Weights of a small GPT-style language model, trained from scratch on English Wikipedia: untied embeddings.
Each number is 128 + 24 x the weight over the matrix's rms, rounded and kept within 0 to 255. Layers, rows and columns count from 0. Numbers have three digits each.

# layer 3 attention value, 256x192, rms 0.144, rows 12-63, columns 64-127
105147120135137088131132169148094152119119118156138121149150087122165137097082164126095130131125105129134127130154114110107170114150129094125122102104116129146127111138124104173126145138144140
097110116127145150085132133143190168126092085101119175126116170107119121112122171154101126144127128118119152118138160111117134138109156095130121115105126108110140145193160117116138082144135092
142122149102170147092153115141113146153139124082124132093172112097143138131074129140117123186165160142126107120095156172109128140150070103178091161140150111104144103115107099097148107152150125
103114120159116109103106127155135135123165113156133111107161115131142153108122156106137092181167118107130130156132103147134075130116096178128147163090101123116137096125130140156167167140121087
144154094141121091136132145134156138091115123127105132130093136120162141090134102107154147121126119123119119104106119129134101104119101105106152123149134100090120133156112135149136180110100144
140111149110158107140103093117141152083127116105130129174084134131105094159107153082145076150189156122085122104131133172138141136150128137124116117170126144118122105118142128120069133144106123
156087135145149104091172159092191151113143099117125122140156145178189124103099150124135163121119143116111137123157124126130137112106119127197131090113137112108132125123190111062116108123127119
114104106126165109133148144139112134127142149167118083150132088126086169132113138149162112134148153192116100132136132054145139092132118160112153136156129153138125095136133149118120121109138159
101106158125130146156110135094137136124166146130121132117156121158128111122114152109116124138122182132119112104126108111149098127162149122163139134123138110151116133127113177100095146111175097
170112154116134108099122117145139120118155110124147084177112144104123147160094124121114110121136141108157144113123149103133124120111170117163109116209142134163151114185143130097130141186108128
120103183118110128100120164130125139131117146143103105099167130140110144069140099126108140095164115098128122126085130127110164161106143151162068115103126131134148148162118128146128128156118124
142171130101172119156087123100172109068111110113139126107149107163116163091085163128125128159126134157124110137137135130159100084116144151205108110140134151113139110152114110145145144144140115
119077158129118134135090165097160107101110144176155143148127170125126131140121187156153124189138173102176113136142104164136193122179149122111112115116129130153148092131142122159172153137119121
126093166093131130116129135169138127122132137146085100094112128111105118163124147170126180133154125160158172164100156087072185128161133127158132119151121111164139146133132115123148098085099120
137150104092111165092103118145152093121120111083128103160086142124103132141074187116158096111120110141162123101136163120115128165120139135167135168189100134137096134163136162101144122155153103
126163115113165134114117147133116148182108155075128129120102143132150151135135123137107140159130112071108123171141104145112101141098184161168128121095128099148180124129162160149120162134091148
132131153140125119140136110128147144131136105100164082151137115118115117124159130098141098102180087168118138161105152174094151094110162144146114114193141125113119110188124181142149109109117091
156086150142154111155118126105110138136102159106164092125128082159155122158129117091178170144138114128143087159155132098191125114094131099113146136168100183145115092080123174158133081133150145
149099120148112096137116096113126148097134128169127116166109144131146139091131112089068133160107149118106140162111142131141115088123077108123141156127124178169098122121121086141137158119168127
178116107104099158175117158115124170142171099131076113119140133113107125150126127086090149146127114162106140144069124081123105141116116091102098177119124131120158149130130120154098135110149148
103147076110130151154122149137131149171126120168103175145090124087126112131122102098108118120123074132122132088098115130137127122114133147173134131119169124085106143168091160108171143130153114
131145090125110102116084179126114093108149141104130139149127076104092111103157139156121105168128121093117105136142074139140138100118160090127114140128105113128110135109191124127130140191109117
114115092129113109139141138135125083102107150120127127135103133129148142146128145173097096129073158130119130122071101125128142144104101124175110109160111132136131119114146108148130104138141124
143163124128125120124113135114140122210144092146096144140164104117138090121109136148158169145106115167090138141108133097129103177194155149154095153150180137166097149099104139142181159133143112
119111085167115149134117152120150144145122124192106116117127157108140126114116128114128144101116193099144084136132100104110107120150132172134090130129117175128151158133134119143101165083100123
130170160104081093132112151127120121109160143117115133181178143133119089178140118097146122118109104125071101111106168141108175084161140136100081113116089133143128117104177137128146117117114171
111104143134134202125129116156100083143137135153134152158140120125140112136116132120129121137082134118109138140119170130147114057177174109191146117123104141152111155133133060173160095150124192
087146133132116093124150110114176124094129102112094162125138140132162103178140089182127111113105147109113119132097108087092143160124131135130110127114142113158161123138130103117163133155132152
126101142134147136165129099117121147103079151120107069092099129087127121101163092117169109150110102141148129106140143134109110137122117113145167148102105125154138147117097141106143127130126096
127112182108085157087122123131111183138093117134129190134136151072107087122121167117136154154040155114106179094084117140111154152126085133123119116131175147128120127125123084139140107129164143
079091078058137121147084132161144119144129127086174093124146153152104137144065154141197090147098123109123097121140133151109144133121117124134144107156142116145128071127153150130128147125110188
125114136138138138161116152128172122105115137085118052130138090121134101132118119103143137119182152155150161145133089180144113118128128106144135084085107161134154117146111107168073136135157105
122135131169140093118143139155120117085150149110114129107121129117062094160102112171127153165118119067124178148114126158124107094153135149111143106173174129107122130144153132122122113189129131
180101147154132141148094137088109137129127075142122156108178098129136125170130077142135168113084159119153122129120147124123155171092107105115135125143133112118111111183121130123182126113158140
128146104137105098152145171120120112158152104101090124140132141103117091124143145107141164110135150119131129124129132126125078156170143121131105136175152109100126115150068078135090163191142186
129140088136117140131141101124121149104125133101096111113127100141103133132106129105103122129121149138117112113154133139163138127110139198174116109144119134157161147175129176116110139083102149
093119125116123132137121104120143094092135144107135124118151150120148098137117105195174137114105193157164091129159119119177179070114132159122140157138158157133135147143181155143085143092130107
094114155074105108121133119143152138167129102121159120122127143114120104111105131128128135126159163119133125112126143090157141123153157153119139136148139123143111117157185111075136075110138130
124075109100068080076109135116172087125132122114132167114115095186105108131118172150133133086097180118121132145124126121119132120139082129111139135070099121120159138117117163121126091118115155
113125167155141126119182104164156099146119132149073098128163130136141115117111140155110115148117132085155096128140159146116083139093081155150174127135165130169136129170124129144133071119139133
163109141129092087096134163125140167117112156104132127133114131123093131158087125076129117118126100093156112134098127116100100108159131136120153145189150164089089139131130105164137186174144119
104133090075131122123154139126137148106134126063134121166139113142084063163127100104090143134145141124132116107114127132131109116075165130110096126104123141107114126163134096098105129113142092
102066154141099129143121146116122104138087130085176171171147121122080109150125119111126158122100123156120119120143147138169143084111089149144084136104080139059153090105141096140112133108076149
127170141096146143100081116098115087140110177119120156159135145136100204122144118118077124113099062135132134144116083133108114110164166156131151073148129099072184106139128168131100150131152122
140161093133107084144101125133096193161120137142135111128128091119122139141116106145173103130123142099144142143100136151080129147116140136173080167115098120136150148139133060105111095121069170
169129120154101125117076118174122125135149149137121099097157156112147092119146160127098106105152115128123143144116117150086114167117132055151159096126098180131152131151119143118119123169140188
131125137146129132152118126134109148153089088135123134121160137095141148110142091137124146138144164116144150136096085112148164133115147139120171169121138188171165123140153127123109125149118141
125133112114135113115135067118140151131149177145118143168134120114123183094152141149104166130111130120169122111133147124168132155115125113122145141149121139119130128140112116080149138110158166
077145116160087111112103169131130106104114083167126102164104154107163146150141108109131142147107122152163111155152132156104149173082132082127106107150120107124105149157147076129096141154104094
111096122111126100117121145111139068103103161145147109113132095137125127118063109106115129124106116154153105105123071163164081145156141099131081085112138158126118096140134139117127146131151102
137120108129133144138130135109127062088127133103096115067154137174114101135165139131162187097129127102143081143122159105158078118138156164125129152142091089134193150136075127141133133085188148
100119115123104152124156169115114142164137042122149162126140111158153134152122142110127133099148120074101084113090105130102126164139139113114103123079135149136082131093143076141152146087127128
# layer 3 attention output (transposed), 256x192, rms 0.127, rows 12-63, columns 64-127
152141148115102129146140152144138106163137101154111131079133160123114148160182084101126120147137112137137082137097150126139135148147118153107118118179103128146157110129130154111157158103116154
123094136129100108168119104143108128115162170089119123107120097075116107127140086105090129119147119142156108117124135122150131123153089121112115120140087142123119141083117107152115136151095153
120149117161081162130170202239090179146123088151128149177096080159105136181132127164133134112115076112118168181133082126108153145136086165099142086101116115112136143150113161108134107110117127
131196175124133155133164089103144114155117114140119106140087102127076156130185137092152095110117123125138120154103109120143124129095119124136084137174156112126179141135183127103118099166119146
126117106128144164105124130085130130124166105083145107155165116143063110137158148101124108162110139124125122119125124115144119111125108128096122165147180093142109144105129124091147141118123153
130113116107123164170165130163137119148091118154108115127112121192179107115077127133105148111107077128127130145128167150141151138123135177134158145089154056176137130128121158124144127131111103
089143109129168117105074083112109139151101168163101074121116106157150140126163167130157138112164140152154104138117144148120156118124131104088105126133064095131074130130104155157072107148151093
114100124092128099113126119118151104133124099181146148077107195146161137125143117121140120132153109120141166112070128123116136131105136147150142120129125080133123146156126144096110123141129156
113144149152178107154116103122139138128101158134151076135110138189113180125086120112090123113167124111143105132133083129103133090064088169089158094135124135149131117135144136131134119168113126
121137100129096105134180124133105140131073112129134148137162110112129103162144108083125124095145107169135130134151088144101156150119075100103134087125116103111094120085088176103162121124110121
117174100128141126134133112070112177141121165114161151149127120160093099126102140125157115167190125131123109138122164138125165134136075126129151147155112145133107114089108154122129146084125115
106120124131098098161110115092130130118134109128084143137121121142127114105155120124121097145144138134136100144181189142138184107113130082111101112124087115128110128159088134142123105115150147
109117117146134127164141178162129133151102117137131103167149137043121055079096125112143099123146102145151148160071166090093105142117180147158184108151122095121116059142092114111124145100184139
113168109133146077126175129149112143123126104071135158132168155095128164132149139136110082063106138122124082084139134125142114170062164109121114140096120136063109065168153156121127143147173180
099115119131047117133155126098091164150101151102101125127099079184186162153149070129124136104123145107129175138115146112126133122155128082111131072135120133131112150179129122139169171138123116
100114115130132179134130135108144142102159102105133109152120155108110144142116098138152154129132133117129136084148101122125129091133088123151112095139113087108120131152176137097121139143149115
117139099114136159123141117139118135145095088136103109129124132167100163151133141117126154132110127130120137066144127104129112151121117105126140094114141126107116132094130079126124116123163149
110132122116134096141097067146138153159141103130107155125097133187134125115144184161122152111112166176123119122110118188149089075177156127131105103106119099088151095152136127096122116126071114
116144167103096127126142154107115069142160103151133155107207153080105131121134191141131185129128142107159084149142151134160158111110157122135096135138174134137133129148154134148100135109117114
106123118136143074116147142134092089125129133132139170153119132099109150103126156146157111186158155111096142125121156189139113119157123199142153144138171097126147110116134189133183116157119136
163107135135116139096112145066139134124138135098124099084146116091111145157154156124119151099110152114113142158146128125135097088131106133091173149160128164147150134118130123128127132119081122
123132098141142137123132165058090162143155141126124163109102141055134091201079161100150129127127117149130111134138102097110108080113093147123109122113140101143138098127152161111176157127112165
155135157096185152086095133090152158220143129159115150156136110111108097116124118115132156109146086119168146149115102101143095125102145121090132164101150112120160168162101133112175172152098127
111090165119107106110131163195125110112095120123150153113122156106119190122104170112108133127142132116174090126099139187134142102108120095086144127126088121113118126158141145152103107156157098
113102104120147095113121115182125126099180105118107134095133134081147122132190119109095124155141130124116130145121129105099153124123157123149126165102143137118104121114141129085130115158149123
202155143153146158114149128150133119116109116144085105110094077139138146113111136149109162123170154122146131174164156129148095138080134083174176109125123168163157167108069116100078154151185122
132120156094072051109098169143134103131157119121140133125172108122143136160100144140109182117111145141182123175076135104101127149100127148119138091097132128100120095075175153110100108121128098
112123112151109114121131124161125137125135127114121102121157110121175139099170126122138125111096174115166189114146120112144158128145149137091124120148115167094139151098088106169116139171128140
108131127120133146164155154063146138111127125138171150170103134115130129192141139143088125093138127107098155120139120122108099125113137086104156119124142153101141143107111105137129083139117134
170139071124145117109132171156136124149142078140127097107124115157145145098090111114124140137154145168113150121110151134135097155168133106176118078120132078113081127131167112160137142153148152
165113115165139117160141115120138155115189126130121105134146116098125085140169105085066112133094097193118128132141105111146091118119087197154106138126103094145137147114138105128128153125123103
148174134133158146133169119095111080159106143163122130126122132170140136158151111117103110101147105128136146124150145114157162123151154146105144127159125101108151165116127168102135132070144151
100101164102111136133101104079115118146114040078118130127123116127181129130080129072128099078122165176131111114121142097108123151127144151123129131102102154094123136105089112116148148133147133
156162149109101141107131133145149136103124138153133086144139131104119140092167145095127044168147130157101153080121147146119101098088170128138141077115157117135123099118110140138073108145125103
124099114139116141128179099154117080115123144126129164110113111101154105120133130110151121166134107110124095108086099132110139119116101088166146110117084141138126138116122124160188126129131152
132120155142162127150079119083147102102171117130078149150117082110173164125145126120144148130133137085150168113133147134121106120148140130085163125121103098115105125100108113111182115116128095
127127140130111115123110133080133148119117108143089109146075168133123120113103153117122101125145144132130103113134121142114099124128165120168053121114141112117151122182116139138118111149127149
141118146183136076159127136140073112137113136108105114133119148155130108132125090138099137116134149118103124171146168134138131130105122147151124138157144152143158118092112100171101153169094136
155136175148149099195094068111043130146135116159137114159135092143149066131124077098125114127114127110154125135103113155121114171111199104138109099124120129171132143134155113141116167183121115
129115112124137106163116114071141161087099104101150090110119138138165136121109102144170133054133142164093155116123117120112121118097152109126079133105117110120130164133102167112114134184132114
105149133143169122142132071125163135130106136126131154135105113095136133147123128122110163159129137206107106142159120145123127096099109116110124119099118100141108136157123099111144153103153157
139168159125139138151137113104123125115110140162104123104110131152159151135135147131123098205125104109138113121133147143123141105160106139165122107129144121125107162126102153157112190140131175
118144102115152154138092113104115114102127071171148114131141143121123109108130153194140111177101150122131105169112172099136093152101113117135151113098101127188140125141119127122167145113164131
120123061070116109165112118046101124094156144162165090128158098118095102167152154108167127137141160098116099157107106153139136127125036157153133126138104200145134158182117143123089119118158118
120146116119106146117150185127118084119105148101069145139151127136130110126136122126115119152123148170145116121116159126136115128136142088097162089114136146091122150136150160139178154144160144
142111113181150115104181164127152151140149150124168143174126151119114145135119110163176118179109081147079066157096119140159110109122123163093142121165137143093108119152109134114165128148146147
112138101135140127098151131139118093098160125118152136129123128118098117135161147103121115062142142127161133128136157155091126144131177143126117132110123108107138148127131130141128153144108120
173126133140115179102126177123117111150158101163105159122077106089132136138151109114109102099125116127114136135135123145093120110162145127115180175184129179138130112149155141125159179153118120
120111110124141106117142129193120166127144085098139133149135114095128092136130162118107103126179154096157144128164100132099122085160107122136103117114147083122101157112169136119124129100153123
109172104101199135144079148104127177155140158119175116112118140184132137143141107135148113140137153154133122164156143112135181143146072134103146092111136097179134138099122121144144115116180098
115141154173133121147089077055155114074159131162171123185091133114109142107142141128125090163107138137110171123156054168130104149107119142143110109097115178145143126108126151096170127100138128
169175080136182137070129109190109149123071215122111136107117106133104151102112150158125134130123110183124156114152101132122144110121131110105116130159138137109124159178102142133157132140163113
# layer 3 attention query, 256x192, rms 0.179, rows 64-118, columns 64-127
110161126111119130186143119157124127143109131153092150170121182162107127126140112111123154141163151100143072118180149138123108110098117120103123136115083122128172141088125145136144152129128161
143096140139147112084123071111160146154130099102158126099117079134161144136155155159122102121137103167125146103101121109096164125161159135157119147115131139108087120119126118144105135133143129
106132128143119112125131117154097122120129172161095118136111154137090138114132143105148126125162137149123083164165149137084127121144130132085098159110087124148143123117144152117086142153154176
128132143123143096134129109136117159113115122146097149143175128153103129140113131162100088151125103177158159159134141112140141114118138133145106096119177164135116148110154124133121152103138145
151135115122130154127146116121131094105082145131106126136157146111145142119150138103112137144135118100113108123091146118117098099178122131141123121140125143118087146138138151164087145133168117
156117097113091121126107090156148122146127152152124121102138138140149122136174142127147118130115118145124122105111136089132128082152104090158136095137117129119111105156164128139113162116126129
103148141130151112127144152147106151118144156143106141166137132143068179078177137113098118130143082071102123139127140134099088130148093120126122092105110114151098155120122151124102124126114115
114155153134136143118141136126089143088156110144154135136106111099103141102136100122128158130105115103146117122131126105135109106093103093112136160126117109091140140131145135145150129114108124
132138135122134117114130121147131129128090146097109161132147132105145125120121115109130113109134093102136110127136145118116119152138132117112095130135130105158179112140145118123107130146151128
111158142134128125168101163133118121141144139124160145148170134130120104120122093082107122152102099110102112128122119114126125118101124120116131143141085113091097108081116152142158128116128132
162130140144141079115103163125111164128113102090129161122134145165126133133135145093123094116149124117138160142108158130160123153139113142129110137139134098092088131134146111166119120126105126
114126111140118105110139113121096088115102134122111127149131114129153138130126159122134107140155135108133117140145108128128146109113153112136112149104100147171144114195123130129194166104137119
141126146133076090124138100132121127112098108100118099098122132131159128152153144100144100124087131106123119140134137151125070122117130139111113148121117116141157159151107142123090111108161087
130132132134143130141133127119100131123137120123155113141126156139135099134163126138137124134125105096138129122157103154123157149158131115103056136106149113124089116172120121136137123121132153
112161076141126113095105153137123096121103115133141122113164127116095115163110131088138141120134115118148132114125132118142144148118122102152159125137142120116087139151126124120113133146131101
136125129150146150116145134154129124087131131159125091144127154093140111129120133113131152129120127122075100108128157117134109116098115120111117104084139144108142123129111150126134138095091118
110123153106121133146116130124134107119134152135113109098147155137135174123088134118107114122105149091109134112152115146159084156132128121123117118175177137150110127121129091138110132119080111
117116079112149128177107132127139126132111098150116127058098138146129130100149147109129149119115118188112119134115130118066115113111117173137139128097119127132136147142135089155119143113124183
100106113128105159157121134129094128117134097134087179140162101113102134144155165152122095175141151124152132101151153115123125151149107137128139107137167131118113150156114123126156144130107151
116106123130121127140112163120125169134137177103122101112123104107186116122115069149127120131138128114101081121143147123105103153135141080125169152149147121123135149133138157078157120153080112
093136108118143116116170142124117133145115162168191163127095098123126113127152119127158153178167115119120106106100158126100156141108132150122124112143146122137136134122130160123102105129166189
146138125176165127093138123091148087105127137103119084119145113140119153123155147140130113132127147135110150150145076137100148136140123131137129135166101144116139109132116122137149158080118158
123105086137117119129135115161099149138106143138180138095153145129162066127103148121123124143105115085099138098124086140120161087170125148161130137134137122112116126146168108146132105154104150
128125140055136104145162119127152120136111151140117118158117144139154127114105142111131158109084123069074133119133145143167133121167141134128126146116095157099085128167125140131131093132171095
153107134132142119142134130119126118078140131136115154164124110132123123136101143160126116156144110121163101157103118100118114080126125108131159098102142137152128145133140122097157103101133165
115126119129119091141121078101112134141134138148095157093137144142193139096113141154104110125144117140112153068122107126146113155149109149175123143118107138109141103133090125120064118117132085
129115128163150151066144123136135123133147135132165162140154118108114146122135143094149096144105140179149074135144139122132092142164135093168130183123141143116120100128163131109095149146115120
139126117159097138115112123122180089140109117136116129160142133138115113137132132088124102132155104143154116118112127121087132129099122129152122084087109120121152119102140176103108131126105129
139112071142129115129137149064153115153146092115102132120133136140180096142122143138115116137120113110134187139071148132120111158143083140109103143146162142147135141114128123099167145141132123
170108097158115111115123144103086122141141147122146153112102163112145149125137135136091152097143100123118083158100111127118161143099137128177133138144141110110156115156104144116132135086131138
066160135105156134117154109160103127147120156134123128111111123137177125153131110135122120128089103163094121121115109128164109118129127117132136135134080128111080162127127131126141114158111137
165125163113103080141118101089159154098143140155145082138108133120127119152151082107109132117118173107123140137124112129175139126100119144116118095167111173123139154147146119113089161114100136
169075119126124103123129109110130135141116114119113089099097113162152137137135150129166079102136139164121134100096134112130154138154129123149150104156119149105122122148122125124141134124118160
118104156124126102090130144119136142141141124106165125132120113090143146128134142084144144110131106109106123128090090104162133154129117126135109150092118133113113103127139148130116124181135152
145132102120112131091144116111111124129126116117150095145162123115104120132117122133135112098145133133133104095126136143106084143107126104134131145111128118142151090153140091129143113137176130
144166100077125108125151155159084123169098144135072135124086116154105149145123096112152124128143144142149096098134129113139110115125127130104138105131091130111147136150125162113132152112155126
142125126107132141149155142121127138133081101115091065133091110105118161135110172136126109143120128127095111121120121096151134135115141134111117124098125152110111141099135125118133120167151146
115112112093123131113095132130112122128147147118104127118112136118108143121129115129125118110170111111156110124117145109121153127139125136124125147071126147073162109124160137123162124162123155
118115151176137132134106133082122135116139112153126108123149085109098084114157140130128118123095114097141158114096106147147129131112120088176116125131153122149132135114081146135116124117129137
112118093187106116140136137138135144154114110159130170135093123157164093115111138112129121119102180141114152113114087112156136116139110131152091141117120142110131113127124116127158128136136130
126137127108143097145089122139084137138140110113137130119105102140150158140099120124122125131140133126116115126139142100106132126129168128125130142086120134120132109135142131100131148107116102
137110168124122155108131115121141148127103119164144138117129130105135125099132163134132117155112149156140123142176110116092131123123100141129147098138146123127073126135128125108145157109103131
138084148139119095077084116140155168116108127149141106080087120103131126122142151099120123126102125133137115142131134121153129155150142100155139110114130110081111141134121125138161146096111129
123154165140146164130106112133115130119128136137129139122147183151134107135174124170119114086146117096123120137112147132110106127094100110110113127121150114124116093125125132120116133111172156
143124087110132117128111129132121125115135155103154126165127157146148118117202134139120144151128174105152135127105149148151141124162131122142123152115137107139122143131123114139120103141164086
175124161132153106130142144114144133143101100128127128118088142113118119130148114152119092136178148176122120138127127134158127122148114120120131123121086140140145138148122098145146143135085152
123139127141139070166147148145160110098121105118160107124127086143131156149103123151147109132128137129120110121145147119118111138167106133130124150129087081123168114134143165083135126081122108
149103134141127112127124129147125127138132132115107116144166146089112161129114128138151142153118174135144127118082137143156150127103140123133137141172164127129087118135134167088121133117138163
167113134133111109126126149117142138117092116136106142104138139147135147139127125141139128148171163164100110130152103121172121097109148140127150096156109150115102135130151127133120134100138151
115123111151147119127123083134088108136117107130147122112098147152131145116118081102137201190114136129097106112142103107130123138084122137142116128131111136147104141131097102108143145150135130
150092146147144122099126122111072123141138129130148150119142130116129073129127136154103089150152126122114110096102091110113133138107133118109094122120139107127088134138116102153145136165143119
125115134104162107142160102167161116117166144076125149084128138130122149142110153103137150117143098134122146154118110122123133114192158134097145109124112095136124130137123104107105111136117193
152103155139140115140105121109106151123091154108134112121133145163152101101121144108126162139108151128109122125144137107130127089139133111098144115124097116142134129088092154126102151160101126
141147108107121123131141116110113125192167139104096190137096156103110134162175124132146151117118114139136137111144128158160117153124123126142123134143105105130137130147124165118140111127112107
112131112114102126087142124106122144133111114131131105102114135118126086131163092161142136146149102187128123124145127129135106147131128124151098095148132124136116110155158109131131125143131135
# layer 3 attention key, 256x192, rms 0.182, rows 64-118, columns 64-127
130162127114118170154132157132124116113109174101085128150131180130100149081100135095104114120158124134133096117141159153110075129166135119147136140130132119084117138127157123113110107109140174
106139141148140149121123152120103128128128134114107152139149103132106114079141101143126165126168142099149122113150177142135113125130120093122153158129126120111139132141131145124087101160122107
128123126161123135116129097135126140108146104100158133124149084139160134103132104153127133125121149116113163135182113105141063107116101111165140107143121138140086136090122120135132120162138131
127091136113168120107125100062166118159108115143145110124126084091124134147155126089113127118136108118151099104105121119147153105057133108149079139119168146095137107100075125171102109152150134
089144157151102130127145138140103147155175112139142105121168140129139142128090114093154094134100123142133155103094099129157140118117122115137111128129166134088160127107103098140152149117144148
145113153153136101135131127157143105123138103135125141172134134094139133118131106123117139128152122153130099175127125114119121106171124160114090117158165124158151139124151126104116136113182094
134119090116125170117098137144123084110135120111150112091127083141158120141109135130128109145158143127136134138158116123175141128153174141116119139161120090111153109138161134171106135148114129
114159099113147140129138129114164122171122139102154139096146151101142118151153163134141122122113143139094130161120087137102110151108147101123131121145122139148109110137160128103089140122167092
105109164142141121135142119104099126159146090181109142112105119141117133110120154127105116122123128157117122101117140093134152126164113119111109151159103107121164137116097163138130120132153114
112101140088118113082130110132137134109141082147115156128105091119118121114138122120141151112135128112136143116124120127148137136103103137139077149163154103152140140141124150147107107137141111
161165101098136162096160128159141138090159152123094104130119150120166113137105149122146112170139121101103109129148132102118119096164144122142146124174104132109115140099122162131095121145148136
112124152147114130146164133131132153101117168140140110118135141113110133135125115135143132185128127130091137118105145154137166132113117115132147112153131140126095095093120160115149106129140130
138135156127154121154144115085144162115143125148138138123144116134131095171133109118154166177114102123171115126124124115142156101112137149125123127110108154108115138109126124124114146094098146
123117113160111117110060108117140133124149114098088150155108160100112121149122149137111105141113116149146145148104141115136159115102144123127122119150113130129118116106110138131110135115136121
158115178106100146117126138128138172146125112137121106142154122126118137068150129107139142146110152151108109093175135122151128154089082097128117143102134129146128092093112143136147123150169130
132129130110123105142137121108102135170139134115118106133135165145145113104145167111149140138162092109144147143135104158174130118166127142114106129138129142159127118133106133100111123142143120
137091148113136109140126121067109147106108145150145141128080109124150128155135136094142123127149111104132116119117084134132159118101110144113109108159139146122124113164123116154138133133129119
133124145125136120136108105113119165113132148138134124127092100126144104161153139193151087116134165134153103128133087118145135134162120120119127138146118107120140125077096137103101155108128141
108108078109112108144118123112173078137134144131132130134088085150139097126094119142127138105134154160155144132147108125124126128125119105121130120112113105162130103151091159144102091161134096
121154123141137141109129119140150122160086144139135115123130156108137114112086123115132111118152084169130149128090134122099144107111144125150131110092091111111103111128092139137122129093120115
154117114130144156134147112132117151115147148092141154116127162126143151118097104093084110097069138146147173122150130100133159149165125106124135121137145114124100137079128147153074155106131127
127104132136092124124141105115129132118125154106133150152133113134142143125128125138145145107129122149105122122164162111123139097141176125163151135113123142099125122106166118109146121152180122
123141158131152124137126126116113123142127125078098151139153121102118141109139171097126142104137154118142127127120184122149122144140147110140111135127115122133149132103131096116128125148125090
139112094125114155120133111121121148137070147147130090138146086120153130125102122122154144121130153181151119125100135110071131134110098122158174115103152123143119150108089129123129120129076176
119153131176158140075147147104107149114162155154126136107132078121120107149109085107107159078162130106089091135124149147132104119085113163148068136169123121106129132122124144145120149111123109
095115117098102192158130147140094142139152116078119124150103148150118151122129123137130165121129145132154089150134125127144164159118159133152099117151118129122127140140170108148104158138175126
091156122146099113157168111109118118122156132106125120149143105123151143121117097126153151126130144163110133128107134141172098132113100161113130079086126113144124128125146140138126151146135144
154113100108136159150141108148086146116161110141121133149163165147099090122107111136145128143127127130127109144131115169131103120070160126180175160177123132157099145161129154116152149110094133
139097123159103138138118114159097138140143173132137120115126155133135133123108108159151128137157133123130117150119150136123169143158114133143162114129123115102105130143140113154103121150128146
129138111161149141142148094137128153146126131152132133166110094160125093131123114096120096122163109087105086121138103126145112124125122135123135124158141151144096132144120128144124130149175128
120137114110129109089140113137140094151093131113108188140135115132133091096142128119095116110178183151108125111121093141145112131112088149124112160115121121093091123159099115083119155133133110
173142131117158130133133125123112109164145122121107155114129105129123143136115086162121131137135117127160130130134146119092153153113175151126134131116115143131145123121115138076118119128100182
150102149131147104107140103109110135116118161124137127117115115110129140144148117115124135134123082134111100140140130149135152105130144149101120131127102134107117110095084140143153119160139087
114103159104116098098115094100097121105118122134175139112131113115132135137127138140123146131107121125148169111145079130122128118130141157117120153151139121154137121140068096119131122152157079
083135145135118118117113124149128111143140128109098120150131080121161119110092111137149135125138160115156083124142105109092147143125113129135117115134147121105155138117134149094132110138151137
116159143137130165132130133128174127118132142151132105138129129127129109120107141134126139155068130128131131091073138140112158167133157097155113106119158149126153139094079110130129117119124139
153150090156096123153123166159101151119120136131141176126116125135089099137116145159072171103153122139117127097160137124110099115145121109132151117092098150123123127098102124133151133125115109
157121135122130157144123115178172116170141155142139090136128121126118126121121170149113083142117114140092113165118141113065124140140146105113115094120139126130121118134145084112150105152105137
108150096123123112099135117115163132148119117130140151148117137164135156131142147102147120135117091172104106115142131133117113135161118097111080114131133131147167120163099145141133172117128158
093104114170129160157103122134167103128160128169115130112096111140109120147138140135162150131111132097145099098167122145127102139128122131147133119146135088115076093140115129141094134126123108
121092132153105117153119131094122149135109116143118130112130097153111137161156149117140157099153147099113148082126132112127168145132122137166103151129109118130107110155133124112123141150126139
115122146120153094124113122122133135127088138151128156119129106149120145159117114139145141135161132140162183107101112111135098135147119151094121117118100100112169114114117160168124090143135123
098181180165117152117144163148108128094160125086135128136158116124113099126084137157173106144136124142131104127118132124107136134153133098126123135108070138119158117138149131112116145097112169
151111112110138116099131129107145100126107124166117114123125085100152121165115124112119134145125112154117155130120113116138115128113132117110124146121142126129144136124135115118100129153125139
143127166128118101119121105117102178121110087154130150154137095122171164124100118101117125133112112090161114119132126121115130112119106176109097103091122116120171133144159125146107145146136100
157150111161111141113125124089140100105123123120134116109126150151091086107122119124134126132085084154132116170141133155127160144106118131160131101132111139119161120131186139129107138122115117
120112090140089142119144094134125127138091155106102098085136137139125112141088103145109188144136148104138147124121104112105161101126096093152103129144121144152105113098125122145139144110150138
120141157103133156136166159146126124140134154108138136122086133142141130119126105131099121132145088156083107147134141117141107143132107133107130123113154123102140105126093134114162135124133166
148147105115119144159100154151120144153141126101125150133080108107144107087143090119128127146150131162124181117120112142112138101120126109136141119095096110140137094140160130124149091104124138
153120179112149136142104148077127137094123120119125131128130113087128166143127138162115084146124145083125119152137103111126122144135134098136142130123135138136119148120127115120117120134133109
162141127142100114138117124122183138139149130110130186097085118142100117110117098127112082082123155149118137142113148133168158153132108154148144135134146133142191154145105147132161136160113123
148108140149098167111132139145126118143129124155121125170101110145158113097157126101121135133145178128145086140103144107158083154114171102159156132129139115118129100129122127142168118120144124
130150154127118180126169132138127112109158134143130140094106156113099145148140126141134126137125111156156114122112137121123063130182173167115142140133112126102094141141151103129134071131127166
157157130146129132136105098129135114056112096148150115133154102136140152121118116163116129107110144098133156127154094123130134102139150168139134151144135138158153089113118127172076142112127104
114126129124112136160107155119127143135134137087136106110111153128148119142089115122092101152149162101071069139158128120099195138133122139108169144135134111138135119124166159126123145165130122